Weights of a small GPT-style language model, trained from scratch on English Wikipedia: width 256, biases.
Each number is 500 + 40 x the weight over its row's rms, rounded and kept within 0 to 999. Layers, rows and columns count from 0. Numbers have three digits each. The size before them is the row's rms in percent of the matrix's.

# layer 11 MLP up, 1024x256, rms 0.163, rows 699-805, columns 0-63
101:504537500494469518452564501493439403540554427580490523438551538492432515452529498482502501505523442512506504508517541440408492527476500496505474505540513417499468563549494508508464529573471369
087:503431510491455535481549520480570486557520483475569483486503465509544487508481578448552430519439486517488509467451501516455505517561527524515488517559473475479499472573522525492493485410526511
101:479444558434505427484552561462501507631536438504413512484463498482461452509432516503514557475475440526480519512544481488488527454568484475517495484484518460491461504538507496441501478442521450
092:442526429489490545501531527474549502494590496497492492435463473395474477553525456538513503499450504472441456482419549517515450484563525545478475533522483517525470503517447617564558479497520512
106:445500531477549499504527474495501530541442539491429535457536432449453491512501490519462531481606512522513522460504523444531415492545559488497564461523569507476484511516531487536518554537453513
112:504483505491477454555423472510525478543563508461506456468486494495472494500479544465492469478433442501488501506470512486536542553514520492557429485553502504544509525445491459531464435497480492
099:529474439452513506465484471441530479517460447455469441506532472444461505474520539467511481559500469496541501480505472492506548473493554532500453506471501455508526501467514549489523577614505463
099:562552500576497513464479536473509530539491477499517552526501562457466463546490437520501482423466512538520526517452492485550446453431458518509500517565456589554466429484509540490546531486514436
102:446539443530589467485517487461510550485484462501486496496546446551575512495466529509494507505523523449515491495549454449553456541465568467502565539492551453500453447573505415509581537467536489
100:564526454617569452521529478500520510505477503506418511447539500537465487463536555486589440487445500426431481559475532558529464495498513499488555521533464434575424498498467569500507457472361508
100:545536510531530472544506570532467494499406447475499496560527465515394508422532560562415508433515485506473499445442510498430550552492466527506492445562598509476512514462530483502438450534457431
106:590544481411519422518476488490549481522516511517430480482351550530467470550409516510546484433467472493446513524500514501530461569462537482464481491507523495574517452520456504458531483532540486
093:497545430506484465512532499532484450483496493438451514503477480458518495472495549527518539367471503482469484548493448457456483432545467544532478494398489448516476464531483492523509573420522514
104:506492493480525503513564525443590514405490476460446426497528556458493529440483531448421545499484475446514519590542526571511438518503483470564495520475499527475500481501511491531491497523507536
095:566496523471517541548511438536513427542432532472492507427423471452469474469528501597539543539492510568544476550514513487561532496512548523515457521574535463540502455506480553571561466457538485
102:528509534468485564542394470525501568491511477469522521485544529546529565451463542497458557527589520546459477534437412456512431500418560538444437471525534483444494534502541568547525509512496476
100:520498597462540497533481519547550474429505557540468495498553522492539490545509477525459533472441525482527476436446496466505419510527521448455539529531495521508474524537556489516501460505517531
096:535527484540460495485438509531486510500472499384472456388510470453492527463502520412503457483450486468526537560416499491527529471517563514521567479560463481525475477479504557449457521487543504
095:584523451494499481516506520477494452518474485512459425491507465476541439486507487539526475547468496541442511496432530554479498520519483502540508539538495503556533468536444491515472490489521453
097:462486476534526446485521428498544493534512493485410517486558497529504557577528429414460461562433480505500543503528443503447497483585489571559521507520417537587499476486414494514503483461487447
112:520496513523490442457497475476434453401528478537540494534413468504498556499436459501468456452522511525521508484550509547510503495556567481560500557578557496553448477498547480558471530545492447
100:558483485544428496527561486468466430466499490517508479542553554425543476492527535474483495503527471496459552503498490514467514597514528605503494477540483473490584518570440505520472506512464426
104:559519479537483503487525511394548446504545546574429530493476508538506460539510489588548513492436465468490500454555472541491485561530557465510437466463515457492430478393484489480574579532542503
103:588527460467516527553556461474449427506501535466510513500481445568490528500507436447504537523484450493525504490530491480448495512524460486501470490523459569472540523542478516569512531495466437
100:527517513490486541512449487520515471476539575555523546480501470505529431505478492450494473501521478464523488506536495461562525490530500494566505517568470466506482464608503441474615477479475509
107:483508519488524412437462503463508445565528452417455459541600522523529533490480500514505563463490491504519489548437467585480548500509556524514464482560498472487520489432550441469509515518509436
096:577486528551526521467498474521526533491520547505453498543437475528521470557528554451502431606437534535553457552485516525432481481560552523496482504494403541559496420527564556456515472495456483
102:487499500509479497474519547453427470531499468585555510469496477490478510471437536499507466540491560494546513471564528428527501504605603492500558564448471551510445475518479513490519511464558475
101:509435459480432486567534480487550448478508542469449438553506443458506521533492470465499477514525497558565538491478500404500543557547550486513537546508542484537471460499548490522460467484502456
100:425507498487521559427536534492512517454515517548497520494478494429552474506450537496467401446504409472468488497519550471480538489534437492494496522497523485529504504479466491536538489498478466
097:513531504442482502434472516469524461530543481578522483526530497547434498502509446518430437440504474540474505534544506533510416525450513477526459480516513449520505427444514501463573526584470489
094:480520443471549561504472459519473526444480483522550521449513460515519519500487502506447483497497493458496466454440456534470435475631529539591511482458484478461539497515524535601492520443536526
099:585423522527556460520505526478590525568469465479483418463542463443509569548573516458535455467454522505510530454510464474593459540556543504474526492466518529458518508488458520507479515536460461
100:529522540491451559483479594601506538537476457457572471543459506481473505446503489513445483540529441511462533520475510445554510543612459587517524483566545472513499541535506486447508464492500513
093:474560464481488504515464554495459510493500556515467489452478462536557386485559552472524523489525470512494514544413530483517464561437471508546456522498631412536515489479537508500458504460472487
104:521462460531531462522435482500488510516518520516490466519532475409540412563514458503516472583538501488537504456492544516448502499543556580544466415521500457441532541389502499497442441521494488
100:460598506456448512501494501441515492529452536446461478545538478529460522534534481534489479487576575528493524548463521462537529467522540476494453498414499441497540560492500475498506463440461453
096:491460520535550470506405506541553480557498518517466482513541508513466503420480481475451512583488526604424518484469471479479483500463526554509448508522534504520485413476516511435518476506452496
114:515465437556491533605536566510476510547544536569504522475474490500486467536437502634439491495551444518524471406489430518481486491474511522516557598519535488472457462521429442536554517478561460
117:513514506446579535432481506512474524457531503551527440530497461461507499470499510536528465448533505480456538483539498398494452537503484508512513509539423484543491422517508525611533453501521476
100:491518535459491532504527518429461501454495478476478533461510528491437451616448478501404527540482443461544463472465496506531558456471535428523494466477459470540513514422598474471424491448495470
100:561450501494407479481490444475446478442529501477446482508463478517524525536540512453511479476512474526505482498568475469515528512511489537517467541459514472486449497435451532536544429481473480
105:465463480430469462500507505528496500489461508517571525592487527512468480633522533505479492511569521518507456499443380515541490472487467493522477551518509534536519614543536526423524430447487521
101:527489460446554515508471503526466439464470529501521444536466515548520488439544481452504485482500467453497539509491486499487544482469499545501464502488534519390509458568504462528536481502426481
102:536503502509452431561529512492563437483430529512447495462428517459527546442493526553475567555509518481450492484466463511486515504503519469473413527557498519540491511484471525440556535470446481
101:539499517499526552513456495452498497523509553451492543525466541467467405608584573497470584517444466455485516492570486390494462437502460540442518493560511535550425538379519440477522518512515599
108:510549463458536522544533578490506528514527453467478510413458476431507507540457484533536522476458544488542524502515466508551488496527493484460500472483538499487529473495524477494446488535504534
100:507566495500466522477545480534562448463477523513518551470505382460429519522556552521549516552470523474509515406473501496536523423500581567463579536466477505519416426496477490528466501620549492
107:509494513480501447519516499507534504489530456496463475500423515454488534489532523494501526582585485494500494473448551474543444533456469466502483476404534501480461581450520538578479445434551453
096:478540473487413477484528469518510518452555452523485554491417440489482483473554460505539511539468472506572461490491576531504459544517500465476464561489512476544521463550507518553495454495500453
101:498459530497506453459459476505492534434522579502513529548463496514493530597509493505454476462493544412485554552497545545571433436533477553539480534495500470454515460519524499492517509598467577
100:500507499483541480566562423464544491510517492516529514489451527495500530484460481528479550543471421532540498482472534572539557462513460544533480507560488491533521505535466478512513482519492516
096:555523510435458460476480541532520483527500538486530490483429466469479517460526529516532481475519548508491463517502514475512530514515511441487487503511487477455496465574496483441459435517441510
103:562510545481429548529441468503566481492456461514451515520483477462457513570493520511500481483479434532580476585533428512518498499543490442478507539537561453495426483496517489501537456533523598
100:500536532461478516410594523453482518487478533475549514488461485442519534512530521531542501510507482476527542420537451518499536511530607448538439477521520477499531479435529503481454534531513451
095:532503602472490465506424563495466481491521598453503466452489503577495506487481514515416433501559477515482511465485464487467489547552476504508458484465501575501513413527472537529502514560482518
096:494543518457544516514592488535555518446459477514526448470492465550530493389511535507430445453518506485558473434534493527569505459465477521494593454435529481569487475491512568446500492483573471
090:488522430479556573526559465501496568533452500509538468458431516538480466414500558500503462546530480406517427440525509506500492487482469508542532504418510549472457423484503507462515488520537492
094:483590470527463434481533462478596471529498492546470531496492561444452534525535533538522536482586543411517485456516589516487457459575493531474477528468488437492520485509535503487500490411517505
105:525591504493463536457548540457526577478509489502434486417468493478531530512516614454482516503576535445474563478473516411545509473509413473527449543472454465458537539464529527553491518518422464
095:497558432418555485479580520519505530511542518482542503507465474569532453489509511556498539491489494506526415483553461492448477609436493533538489427517595511494424425520548464490562450510535442
104:491550533540563529489527473488392510505453455466507498503490483504437569506508492454554534568548555505501443540519494469497480520452529532506404550548517520448494561446485476539453518458477481
100:475521449473523461519519458468577515540486457518540508490517475417472475513524473442452486453493535507474449464460533493468556546498543516589523506494490518501532507441474489501491524449576506
101:505547468522475508482477522432470536479473516424538545477524540534460516473544451470533476487480478507495534518517528517542458520408488506550445457459541519545445460526518505474531469457520587
097:541522506529472581532548443500481424495515526480493475484460492531549537490539495554508501488531557438497442437497465421472546472517486540468465523518496487473537569476525537488536480482478560
103:567542528445562525501502497519474523564535421474478441531447513479454444524527504571431529442510510459498555456469368518523470539560489516437464512437527484456501456526552511520501517476491523
097:496425486456527530491560474530437480570496578516431477427477443425518423525480534439441394504468514544496483560447502505518514533498551493487486520453450458439520546552528548442533455509545541
096:420469418507555489426476601477555485490556468476570535449561461505490527504490544496513480521553462392491528504485482500408488520484454470493491497480509491514553475535512497507450498532493485
101:501496458540485415549582479529451464565498491495530461496405536558493466497508526504529521487512571543471416528405467513474509519520468486491446496532489547521536486504562482538512507423452485
102:521503533494494494499461453432478517521477478548479434435462436528476495441504503532505447484499522494576520520481477506417573507503464475522502472488533490463491524476551518435490494506513441
096:514497529541475472533463539482536553550432490565461531493533482489526495451527457484488506576472480489486587444494520505586484494513591579534493461494477461459551431445495394532421539589521461
098:550498548531558563492443482445550519458454447508509498563539522521481515467470466479469507543452418469428571463498573464534588512522474511583556442531519511494473476462463493509568467496425488
096:502532445475524467523490567533539545508536442472481493441433512446516448538508441464545511482467409536426531466558510485499512493449458505504497404457448561556477528565474550515433444519538498
095:518455426547479452460546421498549512497488455476516526420461429475508524519496451483464521510418505491458515529446504531441492511472551520506557479561527549521470496422588529506513520525536490
092:551493460461583548495428494489498554501443482519472481529544491569543437502520491480469481460484459529438490501495523526478460508473492469579454467540522512504468505487536451507543515521488469
096:584461511521484568536536483470500466546501475514490575450504579513546489524484517515508479489498433522458545553468519452477530457512525501511482510472509432530550509494463475553511479455459539
103:478537486422532591556483489522539493492461484452552473505593430478501487464483455490544557492518469508475546434504486453500464532481573466525502564504565474556506456532494530463433467477541481
096:521507500498495470474506542569505549493525481617481473502516425459518533493467522520484552544451544469549485558540481434522495416455444544411468548522464523531473487444526520492504587489504524
090:472485501446523498439532502500540531539482572494596469488539559526493503339481503429494474550455570455478463526510499464481480453466512482542539512476548505557519417443511557501471498496482539
094:439411556439502505500501544464496518515517468445549514469500482492460493530512511482426478595485472580494511504512541499496444525561508494501454554505452502514512502519547388537537469469527532
099:535531513480444429495468482480507420545436530516504561511543508512455477557426513523577506484470525512517468502483512471542508451590529536572475496470533470561468452456532528472524604480496507
114:546531480529500514517567534536479527520454462464539501529512475489504502476483500606515484477520449480502489423557546431527471550580501500507457555542460475464460470485452490548464600551494417
092:564537514451443486455513536504517479512480461514487575439497471507502459455535545506500460437511479497555449467511508447514513557493514585519433529537499506478502471472519529493544534454514469
115:483542528473499478556484497479540452521514474409486454537616478518446503493503495512480550565516480448513467306509461443522579550455513458466438483492488505453498527524468496429519437554532470
098:505460461511514515467436433496519492490543466496450488441453532557502454405517447548441485480507496520503490490536517526567467512501512450476564495551499405511447438532530559475463514444519492
107:569578466476512516505571490440463517559503524491472464455506499465558504491559464505529520543459506529496470504500568468459528467461457546458405524457505457488444486489516539474488500529462505
093:560439564515546426553488518435515501490538508564460569538515562558502475527506557472430462498576482554519503544510462526520519528502483527518400526527514473469495532489443486489529527531400470
103:495481457540472418489539462531546479544490506575446500434512540456555520584487474456545433461466486433566476447487504471588470474537577530523455525515434439562559569561520564502513511458506557
100:451521535499548487459442484466540463547524498561458513522471453457494476508503482426536532502464533504502443452512463481520451496515513506557473548495513518433491487520513516468466453487491474
093:513351508609495482499478512492496551560521568487500506482485512591484579552510530511476479500515529508523459585509528482524530498493444578506497549494420500519490461419549483544542510525465483
101:482457558501570438537501486437587498461575537492492503442541513414490526485529509481478501577499459498460538495487476434517534476557495506530492609548505513490557555472451484542442445564487486
105:460516498510473462475527488481393478524452504472459513463513479506464516479428520573490497575503524500537511534504436479513493467477504522498468570557522481507503500467545484434491540614522455
103:527472524476498528398463509469490530449474473478549481550509526506544450470518499494477403471525506473534407420508544549520460437521503497491452522464558484515460521504436496506467492445504471
102:472536504529547458501504478425537545523503504489476518435483458491487485512526550487454469467459552504505514532534459486545541493569517492539512451552499462491481460564573400446533537506583482
101:464477502482527462552479431501505517492592481444545476453461517486534636490443482459440436539446540552515474436507476493498497487488461461491506493547561416559506443503513519508554542485521483
094:529556481424484495520514504534481501544438465509520521563544529557473463501418455519510492488512530524456538475491497447471477477479459495561442444447493508430467501531459483548511487548397511
104:547529433476458552520491505447501495520425438478374578418509501417456481498452424491505465421416526484476478554519525503459489521544556503557531515481450517478442494492521512484452517570479470
097:523549508511502495456554429487489474482481555476485509468502439477540565507471563534478557442526498503515498505440446424537439462546503462552475496499499487509578483561486470561502473502494541
093:473476452520597418498469486511552486520570584541528514448476550506483457485493498482488525494490478432469514453435530524516556497523426536522485431557440427481457520439553424558476479511445509
095:579519560505505506456494475548487481436533539473507566445471508468479523566547437469508500496488505475470506484544505540531520515527466522550480569451557503540496595511493494487566519491493528
096:534419579484520510533550530478600447503505544521541461556503575524557509563527537505496493494549530522544471557447501450502469428501492533494505486525521470489490499537529494492532469444544485
100:475541532520456472472569531507489554447527484453470528490450499505603493440509448492459429420519421526564524526524529467490542511422564482472465536474493528513497469522452441490568507445495502
106:513554567529557481519508522454459516486528459554534488558507528497510470542421446473427550545592503521512490511493491441522494490515558396500505502474498506508488468520469483478514477457574504
090:560451443541435532464470476539499528562503543491453475485623485509513493473482573501454531504492612473512484570524519586426473493511529543479521541480601501414525518508488465513528546541530468
109:505464470506543520499507482568542536556470497474493477472552481536506485463586466555503513447541477478572583510482483511480453577493504531471397516522493471475563541494504443552514540543545461
095:440512404404499468437568503500487520492516458502552519497487509513532460497491567469470499447524441484553540560510509501515444520458557552502451442492467477484483536525531505526488464488486515
095:498492433490478505448515467442412561484539470503457492482520476526460533526519528511550497527522512453549476592454590462483536443488487420506456442440591503440486520515528460497494425474451459
# layer 11 MLP down (transposed), 1024x256, rms 0.0906, rows 699-805, columns 0-63
094:523527487501492462469529475502488479491466539415511545545417527512457472521484511483473537575538545487497489527489470445471547448547523444472525449488561513552552470449516466503458428486479564
099:463463535523560480530446433526540525439531516518425577518490497524490434465517497523526474490540515449523553530540577500512432482469478512483483524384516511511515514433502475558506528568527524
088:518374492550485516530400429551522473537472536503483481475463456582511552471511515542465440503520500420569458471498506565486484531473504512475540498513533506543539540501468482566524558571475561
094:511490501578481433542439463472400456468498537460451473452562419486420480551501520511518535448546491465585519479482481491510562513446544564444516492466434472516523521437490462528478502450450531
109:489534506441529525518564491555469488495494512489517495475499456569560497497433496505519494533461496445523506500483553471529563522514423550516494479474473502523506503473508536627509486489486513
127:530536534516506508516502466475531475526558412521538452483514431466419566505535526594482485521411416471483480463501441534496528530528483516496519454589487502573476541420487502468435563531506510
089:524503511487439487542513523468618520557516582440528508536523511479550484452561480541488519539451491472504474570527501522548573435544457510519511408509506493564470492586545586510542499538541409
095:447497469483493600528541476524581484493512451507516473524529492510452601514482509554511483507576516499488451475520490386534538449485524514457494574544525527445488546484534483457505571504460550
108:479574493531543555494501492460467428503482483423473564448489536479436463469527463535510488489496476514517461474520565506575492479497555438473403523409487550511509499582453491521425513539452438
106:517533435508487511483478546468518597508491521470494515493453504532414531520449455521578471559533522466490488507444460557514512524509507456484449517521457499441474473492518496431503491454448487
096:549496474573535500544489467569540384546522518426455468503491457522535434470489461500417464485499429550559446489496520508449432495486501515447501520534461478481435485508475496523474506485496464
095:497461488417483453437493533493545544530510572566535521540518502531481442520423520571458502566469512559478528498505475589553536499467585527586527496480521445471501510461504480497466538433538479
089:410506449532415523560470516460441511520537525557495456486476508513529466508483427557535560434449482508507502509480501430526473515458472503527531514552488494505460538473516496525496438529463515
104:506454521522503488542510519494494467515553470448476545503472463531567477459481497554505473480491517471544599540455485521501546527475480534424545416520556475500470577504541563512499538475416510
100:585519482424497478469485558430560512525537589535557529580444537502481501550458538478469509476536502515471561515428485495475479436497505509519489533408502445461474517568511549484430460479519519
095:517429477551478504451472536502568483578479512454467473524490459496444541488535468595542468513484433462467511502580519530508530541615518467603545431430535473545498473542471490469551491517551506
105:514469493512558488551527551458490480422491523607554517562443492464488522557521547541484442580488522388515552432450479518508556497490437454507517505454475499543546477521527521500422517467522519
095:530530530468457456537575540534459496500497527462520485501493390470530455524440518535519522541563484456504513453550544533488502535502487571473516507529451511505538567587520441523437571492463475
098:462441475461487537525518516525462513452481519435525495493557488472543470537504420503486507505518487516530407602522508504513566485457522441484450467482515451442478491501471495457437556451569568
098:590491568536494517498508537535499449541542544515539523494446525533503550499451451464501449454494434464590449513488542470479508487467553519554498584489558495489484509542528542492528474560450467
154:486585460470558466517504451481465434417496456502543480554515513466502543516495513488496479414577503473530521472489425517516466473532559460574476427535483484491492502488507392585487489549488499
094:456498530425501529480539519501511433562484469525497528547479452527525516522451531534493463415602460515497462507473439542480468524486488492443449576524484486499553568485432465535477526490553397
099:485452520493522538510495457608508480544507403427523494491556475496447444536510465534541537508460497513441474511535480430549498478526533419532522486529460490507492460550529551540467514531557533
095:451522480524472457434480528470478452522467480512497502590594517523550487566490479538520532517549499475489510554427490445500478543458476525473521469478557542463486586461543464440436570527569512
098:520574471535424580445479506556454428526492543507543467550530553527492478547501555453500520501534460518460548481492502496527536484518485559517488484556538440464475455483461485441461461459453516
093:427572517530452491408453475555557519470389473456511471508558501467477463522520478511473534450514498600589482453552523458477455542469483471550457474412560507525531457555567453473493508411510458
097:571492430392484475418584501509581540471503463473463464452473549525566453507519499530489521502524465496535567523537459451465546539506541576454479506406501547483544502525492492537526458531421514
102:438595516517425497466528487551483489458425489538567387494505531496510469538496503520521519522461480497583493471523492512505436595530477493452413518516507530473416496504429530499509514457491513
107:489548467486534532478526470459508479476505504535490492477524493458552464491474486425475458457511576460464535558477490522500514532483490508492516479496484522465422543523494510478438506433511503
095:513359501475466462508460539518562450505482527469518533550494502531520501546514531493450513472445524491463545459527501513450542636531535489594456452475529533410458546434492530498461500475514550
100:512525423492558515494491498494495526434520492526455512450485530509559489506461517510561514501525481450462461493498537523475530452527499472510553605495495465467481583517526470476480438457467501
084:555465516487528458514505455485494473524535555504528453506469505497495511464514497528470542475544498483534521491448500457473537509561476502506491539473458434534463476517513383549530492534554460
107:545430476557453486501441515482484548548500524460501470535505475445489487468583444545502554530511428482468486496552513508542484487443498472503494523447483521507458472500400502548523526515524511
100:495546512499467517500529439494502492496569558420483485413533436567536545508438484505535399553480559481528482477541475499445489452426567582525533552533536517470543478502496531578523482447499493
096:512439436490531441514589503517511474486472442461516542556443499519431487484522384478443447534474526514527478508559469480494543423474543502457499490521446529445499504535528531458499514519510555
103:537510500549455510583523533469562525548586481532540559479540521397472483525449525483549507406465482550515563529552527485552522458568485480542501450580525503446484611579574542467511514521515488
086:490548494488449452509466472520500428501574537484572513504497514579464406585432490530452551481559558521482408596482472541512399549416510490492486510515530453478517492472444514487507530474474537
094:455538561401482432391513564491474511451436525509515530547477516421550538493479532434490583507552449461508484499584477536459496532436435449483470452537457483526509491447499502517475484520537558
103:487456482494524536543452452558557514472493522456513512515534541520442442548522481603458526485504601460500510495490417511534537493486447506586581534468554528555469496523451515497524466545550487
117:507244531541435512460503500501487538419480505426501491492484543451458503565529496554470460472463582451427481499533429432483477581474490497456457524496482495532462548569500466588452504521511475
095:511410543517502489494495502488512515508502478513420489481545504487514515383501491502461520486549459550382543492478553588495499520555545490491509539525523518514525493578498532503442443450566465
102:517435440520533503502515483473513502497498485510491484470472561521500558598482454474547526502525544543507517446537511462522483559456549534540519490487487511458552497578580475442524507481487515
109:511492509490468521478465510483509476522478559527577440574577446548566522551514504503534525420466514581496586439438488478458529505467470470504500542444572400534574535516499527497462456565523476
091:503451440426499580513528475436528509544525498489479490450548451531475524534517484494541511501400458491480522498471442539521541442514526488515456455459559598439510527487491558499417485469460526
103:499533531442459478425478575542493518497407460489519492560523527513464517443536538447557487577445538519504548519534518478518553467450463481540559527461549563533503491495460570602547423532527557
100:491503471484455487506541515508531577533486503452551489520560551524511515521617485491489512596485519578500478508483436456532523497447488542502458455472525445536496525504502497360468498527522514
100:568517495541489489449484493488497476457593477480450473458451532515511494443505477523467442462448490520509502458541539450452490410479406510466556548499492544497515467490559505583480504459521510
104:504592558488511533497493514476490487486442506454481487498522457481550521461465549553555467495507431548503445517492541517485493521542498548492551510494588527501484513464490538554523448506468435
105:545502515459541493539547440404584550483525451432490462498517500505525517469470475489501528546512473502505465462497542506484481479465475470470496518421507462590522503488556474455457479490559484
107:504482483516483521497517539483524474560491493505443488437508548461554454498450516477455497455538506570518534493423446538439470475459425441500493542421509543479539488516461559482534466523540524
103:513539548475554440541534498483449454521515429495464468472559579494464470477522464457524446521515522446483472563470485503516544511475409532528550494509474535506523535432480503483486556486469480
098:481504613494481493480497557497508500456461491467465551511536572525522427555511555404564528506417522510512526432501500546507440539546441427433454516520496458491599456420519447444537473552487511
097:509443446434484503522561499466530483453520453454474491442508487510454533479516527544551452487530521484488459540545546548520543550490441457462518460492419568443521517506405554461437529494517469
098:547536509502477462552491428555533533565481486414550481538469507534560526517494460479543458507555462492431491517485438473471490451447467552506475461481498468512511526453507408451481459467472544
115:550541433499457517503496448530468499542494487504488460483508469456488454510511498507497553523556462502552511491555490467451530500517487517521476460411501563462462445480504452520413504539553538
102:498510422456537485479537491482466489469526514453480506520477511442466458528492482530479596455500496470522540486527432465539534495451512429484559504483498433561464480484525468502522441487521490
094:439441492538491454488443535499462473521509491471455530477480521470601515548515511478474518505430559484459481577544557495519470486558525504521535536512503508484446456500508498524475489467403518
108:521478541523456530505498425459518441486503501509474506469503503513471536477527477551563464508451545492403581521479514557521472520570512504480543485499553502491530491543423485522456515481466497
088:455503485466539512514507478574457489457423459493515455535553429506524498527453476539451491538537525551534520578489555551484517486469570517581555486552475524539441479507459511464545418504561527
104:470629467431485521424456491471519487433570492458503445483453471518552458472497486521485498546560468443523429435484473452517423499611470413437459478493511487508488513544500480521477565520441514
108:531556623484435490505457467420487455475498489499423554529495519438446489521510429398437516531476512489513549504437464523504520478551495486482515540486488495506492488458476515538445562545474547
092:545507518459478516526519530438496512500536530483506457504481557458483447508460526491474510499567522449595513539513491519512499453530448449540463471455568562446489440524512505464538481523536481
105:525566426539480464470507482529546439463528466522491496565436488514516532498511451567468522474517506594507544523544521451505478586521462546551516519522441415546469507473487513474511561520527555
100:552557564471480571481504509507467510503445494539523522528519430512548438423471530505506490500546495531602519456569427413521467484508562549422531507542463507518497461443526466512539511472555525
087:504500558509430507493504563507395502465522461445507438470521522438497553571466481480499523529495474434501563508524501530531501498512491416502456479489449535549542486477557501591436573501553480
099:494508537515476499467488478473572463498539557527534544386472494439521469439469514504587530407437499472503507554403423520426445501488533454500495544531535474465566524479522569628428574586476534
094:557485523548480523504520604526466484558528525503527475488494503519495484500539478501482527442545456498516472457541442595475525457461527468432477506468532472465472427507490550473457533483466454
098:460520564468477410552503458544513537572500466516491489496503451443488509486547507503421434503424457498549513413556470528557568447543497488516531603476439406545448507505506495550581523466484534
099:520563539427485404544517465405521482574479475484513500519586496466495473465487499476495558466491490589469480554518482517508464451549436464538500468455479481391473522531448437474424543541507526
110:576521526552543438527473459487482498496489542576553439427553574519525592453509523472493507544484480515476552410490450496521494405543545552495484506515506573429533438454454501464530508532425517
093:430490526464444498460487527501560420456517475510505528514495509588504531492453460492603532464449559492453463487419454477454475549436478519457484456435552520521491592507433559475592521519496499
103:568529459557459454458510512485507486496413455442536534537453550447492535478541476558476537464492445484520516418478473528453469541458536462526462478482426467501445494497401457529466516503455452
103:523403499493511479554480468534428526546499498526480505566550507566500459531512487528489498488511566429501499448462488418571463506485506559510489535585455474525444509467459478597459445480518517
091:506464520464582510528499511523503471538533514500530501479448469478461538540529498527475474502510418530527535477520445526556493487558464478452462504485520500465442540467541469473470528476515499
098:527473540552533464509550556527524521558538489521500525511486538451546520533468547505452476471446573498608492466496456478469450455473525539497496549425455491516466487482485496526487502533497507
096:449562569476472465499547517535447468549532436550533577459503528425513480444514548445469462515516527443476444544546598505509474488460431588463467555591529450472514455479519533579422469485596475
088:483493534550447451445474515489418530539513507539531496520426500445505523551526472446529450458492518485612544517535510433544534508450489481435535573583400516497495469492554483470554514504519529
108:509459490494429416478574554500464495487463506459498540514524492405493451534463483577458461482537558551544464484507419451500495539499592475500470508512437478448538513482525474549473534460497446
096:460559503508499463537518469486581514497517450486494558498458485472459531495487506549512493535546503519493482483527491542553498543468496533465526508470472549445510501461496588680479586443536522
118:488462499588543521485521453580473505523520474485531463456493551492421487519537481432523498505466484443415466495497466439524479559490537461479531577467417519530503463519476505494469473490566492
092:513480488541527423529527432527556471470470429542470559522472488487471467479547528492458533541492458457542441521505526512563445581578500414540454452530523450430474500417591499485476497461504509
134:550519523486561506480512478470493546444531484503542431442493489481485471505553506554458519504489483523553506458541515455477493530552517517576481521507459484425522528453454467508351593518520447
103:464570518472426427530518480511524532564512530518463478520481549487524560528494497592441583523440438508429583639483521530499498439588534537507521544554541511501500507493492403564500481527513535
135:486347496458447517503484494409526487479491478533509480503543522477500477513490545562536538513513515478537482409440501434467477526486509495506443503554493451539474500536560477436546479566523464
095:479554540539526474492475487499396493528531490518493493508563489426471490567473552475487491475490574437486595541536557452420474443526492565486504471451540481543524517461486525499478514495444483
120:507589494486520475514545490472431486513512517403526488448514516460492412485482491629517520478529456502474430467457503414524425491477569572414481466458452509517510507474489471510450526519501465
097:512522448497522488507512454486513486457517472511489457506481447522578510436558500510515501516480599449478519542453464460556513491516520584481492539457486540592508482451531548525507436482573444
101:580483494538520565490489490571547500537520503498477512502473484518515460502478418526520458508428364546537522532544520467412552524478559505503439526459536488535485465494531493447460506495463453
097:487584554535603535469428505503503457454496495533519469555486419500480517454526542465488461563489489501447447504470507503539463497534536540417442489448536466470569439419504621546535551472554535
105:473321513499520494452489520549508473516566485456488482516439545446557519438529490541535509503537491445529458583560489486508498519523489488507532541523413469460516471448470510529513482534485526
097:530418535582529484445537575503486417505466519485453526536475464497453492471559486532487536532533542478492559488553558507457503545468464479534453527464529414490552405464426521492496529470564440
110:470481483559545524494491514477509471561611493479507568454488570521508447446486476467578501527492485480495471553490464520510557440441572550453531457446571530506526575509487449560494422453492471
097:512532451413537468527501480460513445477552546584450548460463450549455607579497471541575516487512508427411509544538469457511516538626544433504476454463453475510450506472508469467505540527454513
098:432438486420520498513483457481514475445535432479420487478522460480462545521445497515521579464561498524551479555457509571559518436514480445458501564541480522444492542481506508531474547574449541
100:532548525471534575476523559504451511456471410483498518595462509568503522517513552390487522497519548577466449485603510471524515486469533492512543517497473554534550481570466526504446493423403504
087:518433509528494448504476473476502507547471532567511477459486480526497480411484464415531518531488487537548525525463516502492492549438467522524451434504526434554527506474466475461530477452535559
096:459482460429493531503495526504514425520501574500499454491481501563534525531506501555454502445448474544471507500509533521484618480525578572459442510476519439464433568495487497565537526468508522
098:552600540551499594544596507513572547538483503493485451458514452552525480381549469477519516545432475505515469561454549479524489499483461536534515575470441530439420519544471482501507550504514472
089:447508459506468498554489487502451521486528527510553563485519499457576472561439528533510539498418529540518663542531475553566467468460483469546537567459476487417503537473460529505483488516489488
100:403535492566518491514498536532443514469473425414443537479531536514539454499466497529470537583473515547526506509619433570524481553451541367465573475534415500510480504482487502545563458543446398
100:542405516514471478532464437513520474516523497497437519483531506498483520509445512536470566497500487490539563528550534526584456480461477505543469481552412557488521558429456483468513494518514524
097:478502462557462536518549521564406453557511505472528520523511494584558573499573569588524424475524445518505500509522470508503590502419542517489442489482551515513498482417428499578453531497460473
102:505598508545509460413489473517486489506509529438466465483501508509524457468499534536446490487558539465493518422504440423565469578517537514510568494538487432536535472507529557490502460531563535
096:477443501483568488442458493449482412508449452514540502491450536501483557459480469522524458525566497471537497522421454519494471558470478503525449499544502502536527491531483439513529488519476543
092:459513494397548514488527467554485525518483551529564524456579508483542483557534528484467447492478532458578532467534475463511491497458420493493483488480547469536510538470500499468541581545459480
099:505388603494476470503450539492558491472515432500499523490474488475536530498510467549468530492542501523465522463509425487467530577476535495559483456505541493551477516479458447491508398430492389
093:527458530500507473513437549538542467554475541476458498485517511483495464546490460543461500473489538513498541488489511506555486469431543527517498530491531477545532443511520596348515517507531454